{
  "positions": "rope",
  "rope_theta": 27700.0,
  "beta2": 0.99,
  "schedule": "wsd",
  "max_steps": 10547
}
Each number is 500 + 50 x the weight over its row's rms, rounded and kept within 0 to 999. Layers, rows and columns count from 0. Numbers have three digits each. The size before them is the row's rms in percent of the matrix's.

# up: layer 16 MLP up, 512x128, rms 0.158, rows 436-511, columns 64-127
# down: layer 16 MLP down (transposed), 512x128, rms 0.149, rows 436-511, columns 64-127
up436 111:454500480454412398497493517461458556564537546513511471452418524627373538518516565573513584516498487548468458526467475599469441522546465464507445525532550534429409539478565465449523540561375461
down436 107:461523489434548470474484491479551548511470529560492563530539514359563464460431476465505498500526556432458445445513555495552580433443463484589531548464515492629549545499490484467470466555625493
up437 099:415507525533482469475556522486479421455576521527492567498447494535565507360451503528441603476458496446525488543453582474540534484591553402528455525511508589546462398523464430513571507551512503
down437 094:443457474576514521486480536469426521454533475498435458497484505440461522531537459517458526495525498452451494516497402522509520584460459613493569432523529378538476537463594548419444556477436500
up438 103:520435457432452456548548497427513511583545517496436395481452484569478509452452545618425461534479518450518413465545474534474511438551484478456465504486438500481497448465579494451577539517487540
down438 104:528518563513456487500644502548517453530463545522565561506541556539519428456548527477500536388468497527472519540450544507548499461457380534507578506511444529547556499451467435596491650474438510
up439 101:575423504510415501493435470450530522494517508550465446562499466508518419517511526522519613447525494459543401465513505533434527464582538492487544560414494461466482582583473455504518530455611541
down439 097:494444476467547491440551447544436457431526504467563461519476510500464452551441515441453518467570410472481517537469499444500460482407557502537409428610501514468408480486491484513494460479453535
up440 094:539498536463522427536414549492557502522511538442406439439460508517545499457487543569559585484450543500300511471459442478531507432486472482508568489446506564508522490537518511500506473439568500
down440 093:541487498500466568497472444496492508489549466565639507526550477488543512516488453554464506441503539561649526514528513532485551505498503545451483444595546474448476503527495450496527540621502553
up441 090:482481507461467461536484545457466475550485501398438514463505479514557525506409550453336477436507468532509476498505534462517500475511503545558464619477472527557469515421502411482514528536466576
down441 084:530468534510509426437496459484516500538520512542518471449522575488459460531509446393598533589554569516483397467532430343464474524566453450465523490469438641480572544606380483443409483452496462
up442 107:583464575524526485570445547479428522602472490534531498520507479482510527518437498508520595535552446445465469448494568462477558497447553586439494460602467552535440575491529486360564556568479508
down442 113:415534508451541438496431459583530520410503512515481468391464444528397507493566531492457429521504488450483480546517497491496424558630468466456509480482530469553457557525423493583457359527568518
up443 103:573432414398483483561505480459571431512516578520511555552574521549555461463435540494516440416551506600502541519498503516516488541526489479509472559464587504424392492480446528444559539532497475
down443 111:505460565486520567359527505482469489560418479520489434459470520478479498493536508403487540523452567410448482458491527500527567514579470540534505465517496475502538488493445457540501506573493502
up444 102:490492458531417457533490540493596513521589548441440461508556462481563471382470544535419534483484487416422562527432566507461462410538436505427403484486566517490430496519487455441507521552534527
down444 135:530503488566504389543478474419536523516535566499424469528519453483489528424423535504498541447490570443459454488458502528469531458512490547523551508381442499527432530528446461506548487572502505
up445 098:516549466471465533489367488520525491626568574511518464445546421461422512589554510493520511489504609503479486524438524480457525525495441566399532480485558499527382520551499494471635508573609436
down445 095:563514501480543454471415447534499539513467458515519509527521529425496423389443474547537504502508485575534486437624491547507570488542546396470479548476463467554553488474522559468392532482452470
up446 096:521540459461602539537452507485511474571617484478483513484432462555500425566433592505472497461523534470476536519438551574518473446514517430475480553478522497454562556521397460428604530375563433
down446 094:466442503491402453488537528512488418428442519556468448514537520538468616435578510455543445509457495567518471463569503559532448485488503537452482430529397529498470478489580492489392517535448562
up447 097:582456419561450440499341526453564467551535483451431424497522381552528488435393538484435530475605537466493602550433468564518476462520478509430475536465558549507431551571467537500546551587521459
down447 115:518539491510426427438465481454522485543512533496444467445495425442531491454467552480487509480574617418453515551548533485492408471557485474433512618487520550541465521573479471483611518474613460
up448 114:458528387535539525457516453343473535539440480597542504410487507458460477485553441545495580538524460596470505434413450566492476564459434523465457490447464555431489449531543480508566550554558500
down448 116:474558479515491503524440444520574517551495426475427424512620549507475527545489575534455512615503534523525628541421533525488487444490513562499511480611473552474518523592503458485529549450462480
up449 104:474501538419433502478476446523531512502552459567466481443431410437501538529502553486481439533467439496478507420497414493518521581596419511542474544445554457496440503467521505479584511553518389
down449 105:589457489531534489413430510461535419528529449415481460548565504493557526562489485544564535543529551512618516549469547522508470470422575510540488527496502532458478454497499505508448499473530501
up450 108:512489567500420466372432502468518539480526469500401459492550458616507582511484463601540489530405540459517490556473430440491446432500550432460485497486590506540504456543484497522560532467431436
down450 120:583481464392520412507486554544482576485368455489518560592509479518441540499514531424404463512576530474527463505547565424501504447421545515489535549461418517385553487402459431501443377503565464
up451 097:480510449464467404542542543487531439559434499487487541482420427548438530511494617465482551498536439530465585478608544572537399505513500413413497476562485559574476521479454449500610530495528492
down451 091:507410525572536557441387520463434491426544493511469479513554605451564538530567516458500524475478529440444377538482441450517498440581495571504425535509593390514503504509498525473486366460490517
up452 106:527564490571469560560442519459478487411537557530522471509490462540486463463457499506452471488524565520443418449457521516464451463488491479529453567527527451413541576452471465408533515398532524
down452 107:525358460502489479482518507542518434570421506422566442482498559481585443415521473552477555505464418478424473473485583498452596579428510488447564505450522462486474520539454515495498511482558486
up453 089:503463488529499535484447481489456597561454577476432469534464380540475492545631504576433455498525545495487483515411535486436461444521484437447492449380557623384494512464562423500552514501526477
down453 089:495548525577498586440520565498446468481498486554539541535555541466594481474515554482539541525465517511445497524500462492567502557534542446613597476556517492560562560504531482524451435523630533
up454 104:576549544416471499468474559468530503453500521508467549438465480413562492486520497524482548574494504489413444547423494474412517486522499539367573558479530598505465472479432492462513551433469535
down454 110:504510414519541437601532441499526541591530462452501515508454488568373530503500510483428477457494481533495476531501518591492462481450455495446434488483426444474450477450557526462438427516615513
up455 104:508448496547426468530436503426589513474500524488459489468562363488516540414417500495463562513550476456468544513514478597489475385529473492492564595465621561545525564478472478453519549527551535
down455 136:528499527532478428509482493432528497461569516490450468454483501476541575433457515500580521435561526491522509560458530457476373539460420425417534467460539509514505544513604495512521544507519512
up456 090:473524502583481450533496458416565530483580520497491449443459418481556538525406507519435435499512569480419531527470537419523510528594430473535499503473574517589574454635456433461501511547517458
down456 085:480555546471499546467447485459566515499573449451446586534532510467514359458594370485433526450487518560497489405426479534526571474535600542580480473521485574461536534437478568389554448511511509
up457 106:527487473558454523539536468549519547543503518462580500528507492392458462442577522653494524435452590474442572598448438499557499405510389516462466473536523528385526557560474474513577574525502497
down457 109:546538557552502598509508469610568497490539431422568543423468469382537555486451459497494503499497425571510538548497478507519487518545461477538546464454559477463549553485545521535440493523451575
up458 098:421595511505543507509445508451569582519446509515565398476461470458532481469471442470439530470489564461514456546446474418522404437547474440498378523477492427516516441497483471441481566408478468
down458 098:502428413487465528552434515511430484499518535451451483437494418526493473579534503529435547456521542530481447453507485559461505456585460649512499507525548603416490440529552515504480514450481470
up459 107:506444539462460468475504390457512452468571444515402436497512512554461579503513543514436448527581539506497571421456508493497475541528377562508447518538592500408493619567549565491539552456457451
down459 105:512616528546428459509475508486445483488469505429509506505517420443483465512413498482547570442485463492501462522510484535446582426488643539497479455455476504518442529392466566527434489422561491
up460 115:479581407530482480538472513475531485509552559503430510480474475483524449541499560506415477483620455417529442541472519474472486551532569482549480538487498490393558560489597538409530570502539557
down460 148:554531520546574524395467459533534500462455521512436462476426460490486459587538537496480483580544397537482509551479472527475518478534562414541537545454570560486554509507539575516494519480417497
up461 114:537449422519532511516430553444556435581470524447385575438490439456502556506439559526493570488442506428462556486474513579559481446529522539504569561424503526518487554505391478483649506534550533
down461 122:539475550518482476527526497490452473526499581478533495393582405539516481484470479407548439475469603515495477520503427502530577441471523485616629536540517528551507506581550489464562489461518510
up462 104:556513465454538486480486522458502461501513523505456426510470485438521505503487411511519529542487478452480503450548424508537496431507465492442503509361568511465487572593482456454539522401501425
down462 099:563471594504422431477498546588494527407491436480551511401466456515483455548445515455541479469563513528572551514552527469495507491540516528478552480468436484526538460435462515483516487496508441
up463 104:447424460453407459536494513398439546510464443474485482463393458500503463528436566597437468495515399471494545534444609470521544454539486491492464500478520501404495527583455468464578516502523393
down463 104:499518402519525528435448496572492523436462501566512458546622528390510461506536450458442527486547495507508457501487477553497521500494562455516514473519516506516426554481527448542493515555457480
up464 093:430469467476486483524442459507568463456601456489507446540497510499524458524469489448478502462493526456508487501515619488493440489552530575576505535464505442578454483456514515519531577558520465
down464 089:584601465504487481504576536516496516544434492491503454489493461611542497566549511470478404532458499600532475464533341511463451487493424542390533528597559507401535485509542473498550427507522493
up465 099:457484527489454394559451579460457395483521493447471465481490448609547562535504561514458521450511548489506495525407465490515489394509456539447461449464497587430561502533440501605533528515463612
down465 099:569465515503546576504527471570485597468530465477434424536430503422467492589481497450555502599551464462473516474505500488521502545519535544536526518424487474517533449592436460493432499459543524
up466 105:535472498600450490500467542506535480467544475473429565467384408513499496556498486508496528443602400539483472564458461532583445417540397436514516546426522458518443498483494496572488511460546531
down466 109:502494546439463459567458511484509500539452502577450422504595490504458484427479389492480495498415559538458527410550498455467485567478537524473559477567498576513534558542538575522499533486452463
up467 087:478556535600567508457405477435592450502447484509582464522489441604584529564479549535529564464612491518479600533550509535552436457563509412491495588422559469451410600601480547480503584519466508
down467 085:494450446443500532562564478444491481503472473525479497463470550430437485480498446419547508586346492446587502513519532394443412441478471491511583506536453522551450527414537526516568416515495597
up468 104:500482541435411457508506527563506500517408472479446485525424509522473486507498487476500442507542468512485582520489542545550455414442543462426445575433578527593477564538495533485531526534465513
down468 109:492492505453504449464503449528425603563491515532455430536498624463487392549534499521467503506529463537539493546591464496529481575586484501435465572530414483497492435527571510472440532445438575
up469 107:601448484477483471550354553479436496551491461464450462469566496611486551473475569506436478503617481483464448500423553454513482523483451559443477572550603444460510489518529499459548514460537598
down469 107:559421467553505560499467464484451463422453583483482488538512409537551486499525447485533411496460570509486485525491448484475595461444501464575496405472527592441484480474437463523425530495481431
up470 105:493482471431479505471473463415594503663473529452439549544538478542493455475392473486414498460507525591460560500519533489529501527511416511562466498469531460509474554504483457451540549506422461
down470 113:461557529502437400541561491555461547444452518561448466492470539479414518520533575514545597534525456406554483541524536523474510446469529455441568520578434532423521490443500469520483511540481498
up471 109:443532521543509443449458463409528480480505501480484480545493424607370495492447487574500472492500452474507521552428614461535490501508462489468545593533535528553496501499573401509506498569431456
down471 122:492523492541424551508452555471475471500562476499446475438489551442546598492485583459487468524510498582501455538584400507472465496485484426608626499440471469480419501489434534520497544421578520
up472 096:504492496506473430454457556437579545528455574535476472495556433409473512480472488502578552510484544478467588564589454551532478467526504523505542534486498499492636507515542444492522557549490460
down472 094:522518506383530534447545512535464484435496503496501484509458525487512510578484451518486420480563484608490467448435486543489536579482578608444477476521527405429434514583509509495497515498526554
up473 087:606423460499532510471421501409526449463513533485458534480500412527505544517546430513369517494524525483511496512485408473469443489481537564439523575513490472457482515584514493524419515553504400
down473 083:518511537428480458485470576509572438425614459469572548537478476496495466546527537495526488511486480567513467482541565420537475617540548437516510349494523510475531521524530489512540407525504472
up474 100:489540455501443444629456505457538610559542447465482492508582499582493546497419522596442497440517404517585573518538590643505522455529460528557557485493479521545447545519487480559592496500487470
down474 102:451463515557524561331495506532556487481509569586455551482425476543466476480571460478535469562558581457410535456454423396537457588520534467376448509490516391480532464436453510395534575571493564
up475 102:476448507465470454508414458475532509592576527509472512527475445479439487420481477465475601506645491546503557545534501506521468430561455512491507549530526527508426552584461496510568534535449390
down475 100:459447433491511490500550458487510531461481527480601422463513505553552610542562475504500483535376501390493440545462590457509582583502513510562475453466491447471545468480463501486373452468548583
up476 090:550512470491463479506539575482498545507413502456461435405423454516524567597477483494570499478507464505460522532427489411578552509542471429583426590475479475401479632512524482521528538460637543
down476 083:536512555557511531553417481505560452475552537585443569527570511536527383311551510449415510522465534445432469455581558534471547526500532558456582504568573526581469450486463579475442454543492496
up477 097:445494477559477460522459497478485477483561543452489469435512454573545537492515421473390537469531530453483546523440478477547519438568499479523456492493496497586513516606487497416422523588470472
down477 095:568539528454517484522527495501489538512447436544519558536502512532522469516522528476596479538443483577520469414518515465493516550436522487495581436499551482399592471470490469558517504508550581
up478 091:597522515500436505497391503478563532540557521448540535529533390487548478478421427399496459521516477494521411453415431523468513520513515542421512606449477580470489582520501473486591576483616540
down478 084:511504518536443554557581508506515433583447521536513541551481584366489436504434499577505478526494528545585523510551518485508552513513582546495508492513469531569484501466540591499395404518536574
up479 094:551492420516525584552461542432497448488499436466470584481414503512523461565484533470459484458609457504454547608502622539447423514568470458474457569497461497454508641554580507464480550485576443
down479 091:519394463512504517495484445560396449486588583542520505546517519504426479524513502536447499566465439477615485458565464484547529510396558531461554482405542578523539395415436459491502527469455521
up480 086:479514556489514486565454466456537434508411577391519499450522503538511493568546442525434414510524534460475535555472577525450487417428474538438490496430544606546529522485446440587594544505481598
down480 077:534525524472452523465487491499479479539567468505465500536495402427486470386471526417526575606456485492517614506603425511573583533611479483521598517536473511499534495472526579510491454509511465
up481 095:541388455419406445567480543419552487529436472497432560510482486506470559457545530549531494503484470460448519466366555545523441443469448467471565519448486475516516588430528378494562496472535473
down481 099:443520547433554516488462486565502494492529528482488475529493458460468436503484572380486450470471485477550551509623529484486570443398518526479502468611474523536445503491550611442450494504494455
up482 078:482550551491467455483496549488548457439487630509445371433507528533523454465520570581453424507528444433497496516494452455472441528471522462574468496446526552486529515525513458502448520476589451
down482 064:513569470484550562639466377518503551545476483507508534538547521420505528510519458371487518470589479499488456587514543510545555488453528541564504483537387428554546549441528465508566418466483486
up483 003:584503483492553564559441457422519446502587583501478452498533540480390453522493613489497579433478550502478495527486478508561539507452434575511467523558585496555542545497451466560495460442479558
down483 002:587530555482476500465461496606480522560394535541565437507517500545505504511455490432539500512501441528434559471584496490464456511533528442626535485490423460463555528430561475511412573517522485
up484 098:531459546440558467557478512455506544515506481436355441472517509556387554556553495539386596470483533537431483513416579522535491507537427490432540562499608527574544529426556483484511530545515486
down484 095:506500556623501525518464495544457486493486481485438551565513528493593531406462465397459467490514537532568470547577487400359476530505557464493610517585487489510437589462498549558458444561524486
up485 105:509446425541414447459437439384529484476507575577453457383404477516525518463476522493484486512482534539453409522500533500509618548441507538529497504475541502531539471520485516483540524567493556
down485 106:437512476542517533448558451550521468451556445511537558507576521588456516535501463466457516586484500451576625492459534434553484459600488518526528515554455387490440527521445489516486474545486499
up486 109:463444476564463472503471491491591510513461517529432528473607487423571472550549484455437538468558523555475553515458507512494638436549383430424447471481451467503507503553499536373531553471413477
down486 110:582547537470570486455479486417511456500494404447518469488556572597424549433528462516510568429499486542496486528488455534513487429525470451458532470478472447497457525419509369545524541436505544
up487 116:466547505590502383486556416531541463612491489518480491483516464517536439485449563536517522567545453490433540488430439521437492452464454497427459559460520524459489435432435442501564549449473580
down487 116:457490449459386435451628540445449472379457458536458504594492436568470537608453486396516544455535503436468531452444471473524494440531533517480460452537501429472463589392524457537493460590454495
up488 094:503475533445493497519543551439540409558530443423423521450353508479506572486530474482483496502471482458500470523469454445506441412498348506476499539602484497515462431486443491513651582577546422
down488 090:550497563600531592530497516410438536497408509507539454457585503493486502417494463493502488464488522542542513422496470566578526554547563544576564512563495523485454547558570509486436451481481514
up489 101:573525402595481465628447459470535520477531556373413446528500492448483470518592462444425533548524489454459503595437439595473445590510518571401369462441492475476494499497528549527485526482530548
down489 101:450440558506599589516563570525483524469505593492603456426532575597489517472577513468491518427478494529503462489407463508491502388526555477519577502411577442494580525547490604529526498505490454
up490 106:614441508509533488530407457477625486527529483505449498508502512533573510516483469508461383503533404527464462450535427515507457431487479482491549512480517507436544420532496479522585564619459452
down490 114:521471527487521456573618513496526537438501531485436410489525475433501452430517510553582510608485522540551479494502594422592555444456420531527561509526464469514443480613515478504518514504493504
up491 093:477522528517540482565412484406519451449536483465426485505452474456438512533498506465526465511527529471521474506551599449474490392566567548491496525518483540461453484475471523446578533543525491
down491 092:538539529497461476429527508578595514564425470516566548463538508467468499508609542585521564529450482468546456435492443463479503576465472545553448472481512503444490480542593558426470431539521519
up492 099:548477548480481451474525422491523545568508506524488482511469463466492501473489619441437542503568547516469471587387539490471503462604561489492506516503578595420510420433506437497560516476505474
down492 095:427477503463509522561510501584464501481452462456492512466530369541543523565508445428546494513519482513580419507629487539458448450482437460539465525433532542479491515476486536510448400528555522
up493 092:503503531541403363530469532475553481467455547477561437458489469539475566344376478557545524544456595506536539482451473538492526482490507463536487546536478576629455444544475478540499475547475399
down493 077:443440450477509568377466449460493519508562529488439501466397567488421464661539455478465469489532414467433427569513496572523444425526492507501494507427519493411508535466473583481568583489522547
up494 079:573529569553428490547511473476592501467565454470470460458479451435483492459449496498474554513423534563386478553473452450494430443556497438439530623556520485495514555539549454426408622559518502
down494 084:556550568528530502517486527465504594511463478652456490422553483497523489493503560437460488457476517454453487509567504432508607571570517467521520430523443513520534580537533495508480402515549484
up495 096:532535471439543487511477520479481483545571559454383514450431548479482518556461488477552586490483468483461486510474544443548524536630447493501495535403475564443573478578455583551564498484474439
down495 091:555489544622460556497483464426513529443519615577591500554574518440591526426483515504462532511482498574471486529539509528518529378444550554489485467520600525564430446392510563351486504516438520
up496 101:554432486503485463544521486352489441461491489423469513538481470505444541507542600466401590478482521536392493482454506532559417421512433478510538508485558496510503509473413433485543526546535574
down496 104:485479546537436554501475499588509491458514456431531417420580503473562456489468428539566576477475531473506456513460571552404567555511584506534499502450484462422517498502601520495523479443447400
up497 093:501559587492545446510399453499471526544554544490435499422396413498418491560505518496568612479492417506441478528447540611460481479489412496484506529493521530488418604489421420348523526574493557
down497 093:489441459443476530413613517529503445463476528471519480579527526518506560471471427443413443512497621453526549510451510373489472472604440486482450529482417473498543412505515568628454523463458467
up498 112:581419530513504414563551399448492527481581488443478552419472491439516538506513395542479406425536505509509444494347425558534436444422503506479560549514473571468496577518468489493606534542499608
down498 111:527536487487406557548442533562512514423440491539484478537501522517567490520496528506476497510456552529529491466509472529482566578573551532578452503576649433458398544520459535452564524480499562
up499 109:532398525498503454507495549407494444523361494490456568490480478548543532495544489533583530504495449470507450474527534502516469496544531497547532506413633482486499468426476400490452584530447489
down499 118:579551449495535532499540539504454537506424457555492533418465589422606498502502542574473461434509560513445514542485430486517535426536528604517501536544605507533526437540451443525506496517481382
up500 108:513418456537390488518524440492504503574558496553476392505540529529475575508586457589539473539530475450476501518511424575543443523551486496514492495490602482457477551422536453490496610587604523
down500 100:492622477427453537525511447528512548547496540416482442381507520528527462556513500476510447554517487455460465500606489553391475505468490545442513402513518558440586491463508529514439398448515519
up501 076:511494559588562382494503455470482491431453513545519411501536427463478465434349524592495516450501547522467522561434535519346475488547516564490435516512539555507479549535555506511552545455514433
down501 068:467637511469482474487529536521539527521549484421518569500459528530517468569591468431496522496549449532467455472570491372535472491506478458518560438547462476540581468549568430512467407487585593
up502 106:473455444482479463487472501401471488502546542509482496555445424539497458435461464483421516592431531548474446574493534412573546610620465558500553450487490408533496535538582425454568549585475437
down502 109:579490513491590592449615504541447481468495484542574575479510559447505494454508562576478476443391601479553495426562516439505476501493553493560503490568420467471448460566552471549506529559556538
up503 093:522547477482481439559468470451439555550496453429487538395399512510520534465457447489453480492543509424498453596485549525439438543553485503527559490425568487513533569547489448533477525508547451
down503 090:464515536553500488495500540443564505526476480553558431523570464475401501520536543545496562546460486571522595448513441429524564509535544450447381465579494534558414449496419532478420436546513581
up504 103:544481494529410493472510512496586571486421475410455389373527441491528582466540490423497538538545484484453432475464439443494492598468524510363467528485520496466491449494441465453557595457420445
down504 097:493462638391546510587504505526475465478525530513585532549472588543442456479588473502458424539460468501533538524507569459467513387533472457558442542468463456459553481531577487486523418485501449
up505 088:513478479468525427560517429509457437412544504449490549532544495442519578551477504431557457374511455472512517543515573561486468470616465452445575541480575561451464505539508369485607572468487470
down505 085:495454523609530465444530629497534511599548631492481477505478538490436556546517520502503574559494485442476504516547464491467494556493488569568523499449521488510543474486501553555398410522622487
up506 104:584466473434495453472445469489529518479539463489429533467521458526430559402521669535481487439469491443515334479425500611521535450524534478463425447393555491465533531504522500467494534542493392
down506 098:460514435521513443508541390530383500505472489470509542547533499597574399520459412546514456495473492529497528464507503439477547522485512504409504502537559433438431482466505475507429675467398530
up507 099:545542479503466475472399495418476564436546587532474389531450490533527477557427535523470513486535476505523410518496488547474476460529566429372479504483497452408488429490543384486527520453473440
down507 098:479483449534500495453588543563473472573505468526569535522495506549432593515407555464418466475512552513485535503481456483481534451547515577516450413433528519549391540466405545550468453476530493
up508 094:556531481572461368438504491494492489470525472425410523493464408469529460441404523476409530575490551508512512527460580465524462508635519508481510564510538546525540571476475468531562502528427439
down508 096:481462573447552549559524536469518591481438508574583516568549578402492466482549434456523438510436556542521516482527456488441510542427493559514439459518484471425374516531457518496470557509496605
up509 102:542534612566514521464388437424460589543518461525542393498543472486459474570512529628518489390584537493472540516517440509471502462474443602544505485546461536479472528537557581504471602492464487
down509 110:473450436486492483520489468454426383512483531500458442541443461471564519539478498469517478496492493523508402493618570500539522567471539438441465493468503511524393445488506584524494364609475530
up510 080:538404498568535499486487496458494511525506480452496515417463564593601466579488512532481470472528629422494410568425498561480458437510534472474457515494553474543468504525459410521461551499548466
down510 073:490550488478466485499478541474527418562561467439415539479502439469477527448494496574516584539481382568495567524547575457455468546577471443446544485515478481536570464595417550440575389514537531
up511 087:573515464563534503603496555500607494574508532485464505518560464444491467455455389482505576493545619491383463572491523424530457546474502389435591535493498542514471566567458518486457560527560502
down511 083:501551538473491497485412491490517503467500502468496450577563555571437511534499516425499406518428484581616442495541465502449511443523502559442492466572494521511415541469502473535423478527609484